config.toml
n_layer = 12
d_mlp = 2304
attn_scale = 0.156
parallel_block = false
init = "normal"
beta1 = 0.9
schedule = "wsd"
batch_tokens = [131072, 262144, 524288]
Each number is 200 + 30 x the weight over its row's rms, rounded and kept within 0 to 999. Layers, rows and columns count from 0. The size before them is the row's rms in percent of the matrix's.

# up: layer 5 MLP up, 2304x576, rms 0.0395, rows 1743-1767, columns 0-63
# down: layer 5 MLP down (transposed), 2304x576, rms 0.0395, rows 1743-1766, columns 0-63
up1743,112,205,164,182,163,198,236,241,198,229,206,180,207,216,211,193,260,233,170,204,168,170,196,243,171,157,202,224,186,209,165,212,191,174,182,241,221,183,203,232,206,190,195,184,207,146,155,198,166,175,258,192,176,171,172,169,172,199,200,174,145,230,231,178,224
down1743,123,197,169,194,197,171,131,212,202,190,134,138,168,188,217,240,190,201,185,220,133,191,236,193,199,206,217,185,183,227,209,217,216,231,218,175,173,216,202,185,182,194,207,217,231,244,156,230,240,250,191,244,239,224,161,181,223,184,215,220,186,186,213,199,200
up1744,097,210,183,221,197,153,204,213,257,195,217,182,213,196,214,240,203,191,182,174,218,198,216,216,215,195,171,184,240,209,278,196,182,181,176,176,213,193,170,205,217,218,237,237,175,249,168,239,214,142,173,172,186,194,193,176,218,171,280,212,186,223,174,219,189
down1744,102,197,192,212,181,202,236,172,165,219,217,214,161,190,213,261,215,214,199,165,245,168,187,184,215,214,220,182,167,209,173,241,195,162,175,217,182,207,200,233,185,154,183,253,209,221,193,178,223,180,234,212,203,215,191,154,199,219,201,222,163,181,186,196,210
up1745,080,189,223,231,186,199,184,206,228,197,203,152,220,203,204,207,182,262,142,168,213,215,221,182,173,238,177,214,186,169,214,198,161,164,169,171,232,187,218,198,217,206,163,216,226,190,182,125,170,241,222,223,207,225,193,165,195,188,195,232,209,189,221,182,173
down1745,079,193,192,181,255,182,192,210,186,201,146,213,229,205,231,192,203,162,244,201,146,221,196,235,211,145,171,199,199,218,195,209,262,181,198,260,219,206,215,217,196,201,149,175,165,267,232,216,163,157,149,189,230,179,153,242,218,190,248,170,219,178,185,176,268
up1746,096,271,206,189,228,177,225,164,227,187,222,198,174,135,164,171,198,201,196,249,187,169,155,207,179,178,226,186,238,260,171,225,227,197,215,202,173,179,201,222,241,150,237,243,162,154,192,226,244,191,157,242,149,210,184,246,158,230,175,194,225,192,192,221,234
down1746,095,202,196,228,221,212,218,246,194,188,221,216,218,210,220,205,160,217,205,154,254,191,187,205,128,188,184,237,158,174,250,218,183,188,188,178,236,248,138,256,203,233,204,222,182,249,194,172,160,216,224,181,162,142,251,189,188,218,215,195,202,190,237,172,176
up1747,085,227,218,183,216,168,200,229,192,151,183,206,230,214,234,204,255,211,249,251,184,212,212,237,145,229,212,247,191,206,162,260,203,206,181,256,200,198,187,205,198,191,291,207,214,228,224,232,188,226,204,197,199,183,166,201,212,187,213,209,165,189,167,209,181
down1747,093,240,166,208,176,192,263,122,191,233,141,201,214,165,212,224,158,116,233,152,134,207,157,206,219,132,181,247,190,200,198,161,190,180,242,196,120,184,212,201,143,205,116,212,214,197,201,190,126,167,161,183,157,232,226,143,157,241,101,205,175,198,143,192,209
up1748,086,180,176,203,189,227,238,253,185,179,214,243,181,200,173,175,176,226,217,181,242,182,231,209,193,171,226,219,254,186,160,220,179,178,198,218,219,140,170,189,216,185,241,183,203,202,210,181,247,167,176,206,166,209,197,219,129,214,175,161,218,214,200,233,195
down1748,088,182,229,252,190,198,197,150,229,210,185,211,212,158,187,223,233,225,155,195,220,192,177,213,197,261,236,179,156,190,230,181,199,222,231,151,181,257,214,215,168,191,162,232,180,209,202,209,176,211,154,238,232,216,243,178,243,149,244,255,168,223,199,184,255
up1749,094,202,221,188,221,230,185,210,172,162,262,214,203,194,196,219,180,207,192,250,222,211,187,265,186,188,190,174,241,151,237,198,199,217,228,143,215,198,192,179,196,179,216,204,153,204,261,209,188,224,201,132,178,249,199,209,201,204,194,194,141,241,200,199,180
down1749,083,177,175,185,204,168,172,196,234,157,151,175,249,234,172,158,193,228,203,191,178,222,251,162,232,187,230,265,185,254,216,181,196,208,186,195,186,221,209,232,191,218,167,187,215,206,198,193,213,158,219,204,226,167,183,152,245,193,181,209,206,271,198,192,245
up1750,099,188,133,159,231,181,199,191,191,135,184,229,189,184,223,246,184,242,193,235,197,162,170,164,208,182,167,204,162,222,230,195,201,236,222,185,195,191,200,213,209,203,195,215,190,163,213,154,230,184,216,192,197,196,194,207,158,176,185,139,219,215,201,251,227
down1750,101,181,238,260,233,204,197,200,159,240,222,203,173,191,205,243,170,248,199,214,217,163,151,213,199,208,227,220,203,205,210,205,159,188,237,219,177,179,210,251,169,200,208,174,198,222,255,215,185,221,147,167,185,186,191,199,206,200,252,256,196,204,184,240,197
up1751,098,215,240,230,218,206,200,145,201,273,227,166,181,198,173,211,218,234,224,207,201,169,259,217,193,215,152,180,197,201,220,205,184,160,202,186,159,208,165,213,202,173,181,193,175,237,203,191,237,181,136,121,174,188,189,256,188,134,289,228,222,193,201,280,207
down1751,103,227,183,170,208,220,270,142,209,244,179,224,181,223,209,213,177,189,154,210,280,256,205,222,191,252,143,179,215,168,200,168,198,244,204,216,218,196,211,214,183,187,213,210,213,214,206,263,205,190,212,189,229,222,258,178,170,234,190,254,147,255,168,187,230
up1752,104,199,247,217,210,203,169,241,211,172,231,207,222,172,176,187,174,163,232,194,254,259,247,218,172,135,182,249,160,214,214,226,146,193,210,165,175,131,172,236,173,177,206,231,217,229,164,168,293,186,227,215,213,223,176,226,181,221,169,180,185,192,265,197,231
down1752,109,182,127,139,170,224,236,190,191,214,181,194,158,184,212,229,235,226,220,257,186,154,221,203,136,217,237,192,244,181,192,222,245,221,208,193,235,194,223,226,167,165,186,203,186,235,218,233,264,195,135,179,146,252,210,249,218,194,254,227,127,163,212,202,176
up1753,102,213,213,194,207,162,193,179,213,232,173,168,205,216,199,199,238,213,230,146,260,204,200,212,194,183,215,199,180,172,243,195,200,188,232,239,193,219,214,195,231,204,170,222,165,248,202,199,203,195,190,207,234,150,192,247,191,167,162,158,180,228,234,204,203
down1753,097,233,159,230,221,182,228,124,207,220,233,186,266,175,220,223,194,192,214,184,213,178,207,179,277,239,152,171,147,227,199,112,229,215,198,222,165,164,215,142,197,188,191,194,194,189,227,187,179,150,226,210,242,160,206,126,218,258,168,226,236,198,174,237,256
up1754,095,226,150,189,165,202,182,189,145,215,221,108,214,206,207,195,224,228,208,188,220,165,201,193,184,200,180,199,237,193,176,241,170,201,201,174,222,228,214,192,229,273,140,222,178,261,212,147,218,192,238,138,199,159,207,195,159,177,179,197,194,192,172,232,161
down1754,083,161,232,226,177,174,243,212,218,226,149,212,151,247,205,162,216,206,181,173,177,178,204,198,210,182,196,241,179,203,225,199,175,194,190,225,192,174,233,190,140,130,193,187,222,176,152,224,207,146,188,201,192,226,472,208,222,212,186,186,186,231,236,196,220
up1755,090,200,179,205,196,240,262,262,219,167,249,184,240,208,169,212,180,165,222,218,201,273,243,206,174,176,166,242,166,185,179,213,226,210,221,252,197,200,246,181,204,154,177,167,197,202,163,219,202,236,233,119,182,250,205,208,106,164,207,189,176,222,211,184,197
down1755,094,253,164,230,197,159,163,187,207,171,187,200,184,158,176,192,272,246,207,185,176,245,140,212,188,206,206,187,274,198,201,225,202,141,219,187,195,189,177,141,268,203,175,123,181,218,224,224,209,202,218,204,186,222,202,193,199,208,191,243,205,200,214,172,208
up1756,083,178,255,154,193,202,221,115,223,182,198,241,231,207,181,238,175,186,192,219,198,221,193,225,170,191,164,236,210,194,188,220,209,205,248,228,257,178,226,189,233,182,206,252,190,230,150,205,184,202,209,137,140,274,183,217,189,222,234,210,200,192,202,213,201
down1756,088,208,160,203,161,202,135,218,224,245,183,200,211,189,223,189,187,181,227,178,193,233,175,177,225,168,238,153,208,217,197,141,216,222,157,169,210,175,170,231,166,187,191,192,218,208,214,192,223,241,253,226,195,126,213,176,221,240,239,141,219,163,181,184,217
up1757,098,186,210,220,208,211,198,247,254,199,206,204,153,218,191,176,160,258,218,218,214,183,189,277,178,90,172,164,193,221,196,260,135,221,218,210,207,190,185,191,275,232,213,225,211,190,196,189,192,243,186,227,152,205,194,231,215,187,223,240,183,184,213,164,194
down1757,095,189,193,212,230,229,217,121,211,196,215,204,197,176,207,207,171,177,241,168,201,182,159,182,194,150,192,207,218,182,254,182,199,126,221,195,198,249,200,200,220,179,210,236,231,215,220,228,240,163,197,223,155,180,204,186,198,219,174,143,203,165,180,213,221
up1758,109,194,194,196,199,242,238,239,231,148,229,171,161,231,201,167,174,145,172,186,186,171,197,229,134,175,183,194,195,179,224,185,183,269,198,221,186,192,194,177,242,199,236,180,201,150,172,162,207,204,213,185,212,195,150,183,208,214,268,245,203,197,178,186,230
down1758,118,201,271,169,194,212,176,209,186,293,189,211,175,234,255,224,143,187,159,156,162,180,247,173,181,196,198,221,172,199,187,178,194,203,205,188,238,181,215,200,226,249,177,183,169,156,226,181,200,220,197,226,223,194,185,150,208,190,191,256,191,174,238,221,238
up1759,126,191,179,168,176,179,240,254,203,241,279,212,231,181,147,223,145,208,191,126,252,172,217,195,168,161,126,179,211,190,181,211,181,209,211,175,209,177,228,225,195,226,183,236,170,180,221,188,208,208,183,200,205,162,170,137,212,206,253,227,191,175,178,234,210
down1759,119,216,241,224,234,158,165,173,187,211,155,204,225,227,220,184,256,185,215,204,208,192,158,177,193,135,192,244,171,200,217,193,228,185,181,200,175,233,180,191,196,173,169,213,158,192,149,184,209,249,219,215,179,232,212,161,167,167,227,221,238,152,222,171,227
up1760,086,142,180,249,225,187,201,225,215,226,206,231,220,211,174,173,189,207,213,185,218,207,226,171,174,219,218,205,208,200,205,189,201,181,199,183,192,163,209,171,235,186,194,206,192,204,129,200,240,164,219,186,211,217,194,198,102,202,178,225,162,200,179,183,159
down1760,079,243,203,196,146,192,227,179,183,229,192,185,191,186,186,263,196,210,216,225,219,191,187,210,213,161,206,192,157,220,187,214,192,278,162,243,236,200,205,191,142,202,170,245,199,206,204,235,159,218,159,224,172,225,197,196,250,213,257,216,238,184,226,211,250
up1761,098,310,206,133,173,194,192,203,235,187,235,215,192,154,204,273,153,192,257,225,261,185,197,178,172,175,147,172,225,249,212,269,198,176,186,189,246,202,233,231,223,148,206,269,222,253,217,222,241,260,210,173,170,215,186,249,215,272,169,158,143,190,176,181,164
down1761,088,208,207,227,175,211,228,199,237,197,164,254,225,182,180,156,193,190,186,158,192,188,178,235,273,206,228,179,198,211,176,228,214,170,245,198,238,203,178,162,160,172,226,158,215,233,241,221,178,197,173,249,237,241,299,174,196,209,150,201,190,188,177,202,203
up1762,092,253,220,177,207,239,194,202,170,188,147,185,225,176,191,180,236,182,193,200,155,240,215,237,200,169,159,218,206,182,235,255,204,173,154,213,221,217,188,201,230,188,215,199,184,255,200,222,212,195,128,215,228,164,163,242,183,146,248,161,203,207,218,218,221
down1762,096,189,234,191,221,182,234,220,212,217,213,197,222,143,215,212,147,204,244,201,179,238,183,173,219,207,194,240,175,158,128,190,226,197,225,252,207,247,186,222,213,145,206,168,165,213,168,227,166,231,185,206,242,188,143,186,195,203,216,185,175,202,181,205,134
up1763,099,204,179,250,208,171,181,227,175,221,224,190,214,232,200,250,206,152,167,194,174,194,220,253,227,202,201,206,233,172,227,180,178,142,209,171,188,224,204,177,216,189,206,201,160,220,199,191,173,205,178,179,187,142,199,283,134,179,165,206,198,194,192,207,189
down1763,091,186,204,128,240,175,236,181,202,247,235,171,152,190,209,193,188,228,279,237,212,230,201,179,168,209,179,244,202,205,157,223,245,240,203,231,210,171,208,208,175,232,181,207,162,208,181,208,213,218,213,191,174,194,408,196,188,177,313,183,191,208,217,176,239
up1764,106,239,200,187,204,200,183,234,195,240,172,144,248,183,212,205,184,180,152,176,138,175,149,243,192,152,199,195,183,184,114,240,159,257,217,227,194,136,176,213,225,219,219,266,171,165,223,170,221,205,190,203,152,221,194,260,209,188,188,180,161,214,210,190,215
down1764,098,252,221,180,182,178,194,199,200,229,235,213,134,234,216,150,242,173,196,234,185,175,193,201,184,171,256,182,209,211,236,231,209,165,247,207,246,193,172,163,189,226,159,182,188,210,187,178,211,200,158,196,202,229,252,209,216,253,185,186,186,258,218,197,202
up1765,094,210,152,212,211,215,192,161,205,190,188,226,195,179,199,232,207,213,156,212,189,175,179,186,177,205,189,244,216,252,196,189,239,132,163,232,224,237,236,170,232,178,193,193,178,206,215,148,242,133,206,191,182,206,185,208,197,147,186,155,142,222,219,238,215
down1765,092,210,253,197,225,210,162,195,189,173,181,181,197,231,260,209,196,196,164,201,164,162,141,204,205,157,194,171,176,150,238,173,210,164,220,185,188,208,223,177,227,192,195,225,208,174,163,218,164,214,211,237,242,233,248,207,186,225,188,207,232,158,214,210,193
up1766,102,140,214,203,200,212,215,188,209,249,212,227,196,164,219,186,197,199,230,195,203,226,164,234,144,201,196,207,219,171,166,217,167,233,213,163,277,179,210,227,179,197,217,163,208,173,160,167,264,208,194,204,185,215,178,244,226,193,240,206,170,176,254,179,196
down1766,110,197,193,198,192,253,171,208,179,247,234,239,189,167,212,228,224,178,243,169,203,200,192,173,207,162,225,202,142,183,224,173,271,223,179,200,212,228,185,215,180,177,208,205,174,221,207,249,238,199,225,256,185,218,210,177,158,202,209,172,193,245,206,164,228
up1767,084,211,211,231,231,115,199,209,209,221,149,170,203,202,174,198,163,196,233,196,208,245,172,201,220,192,184,189,203,167,193,186,202,215,205,215,254,215,276,190,231,233,216,228,211,222,189,198,191,203,199,216,221,188,192,190,186,176,173,181,177,212,208,201,182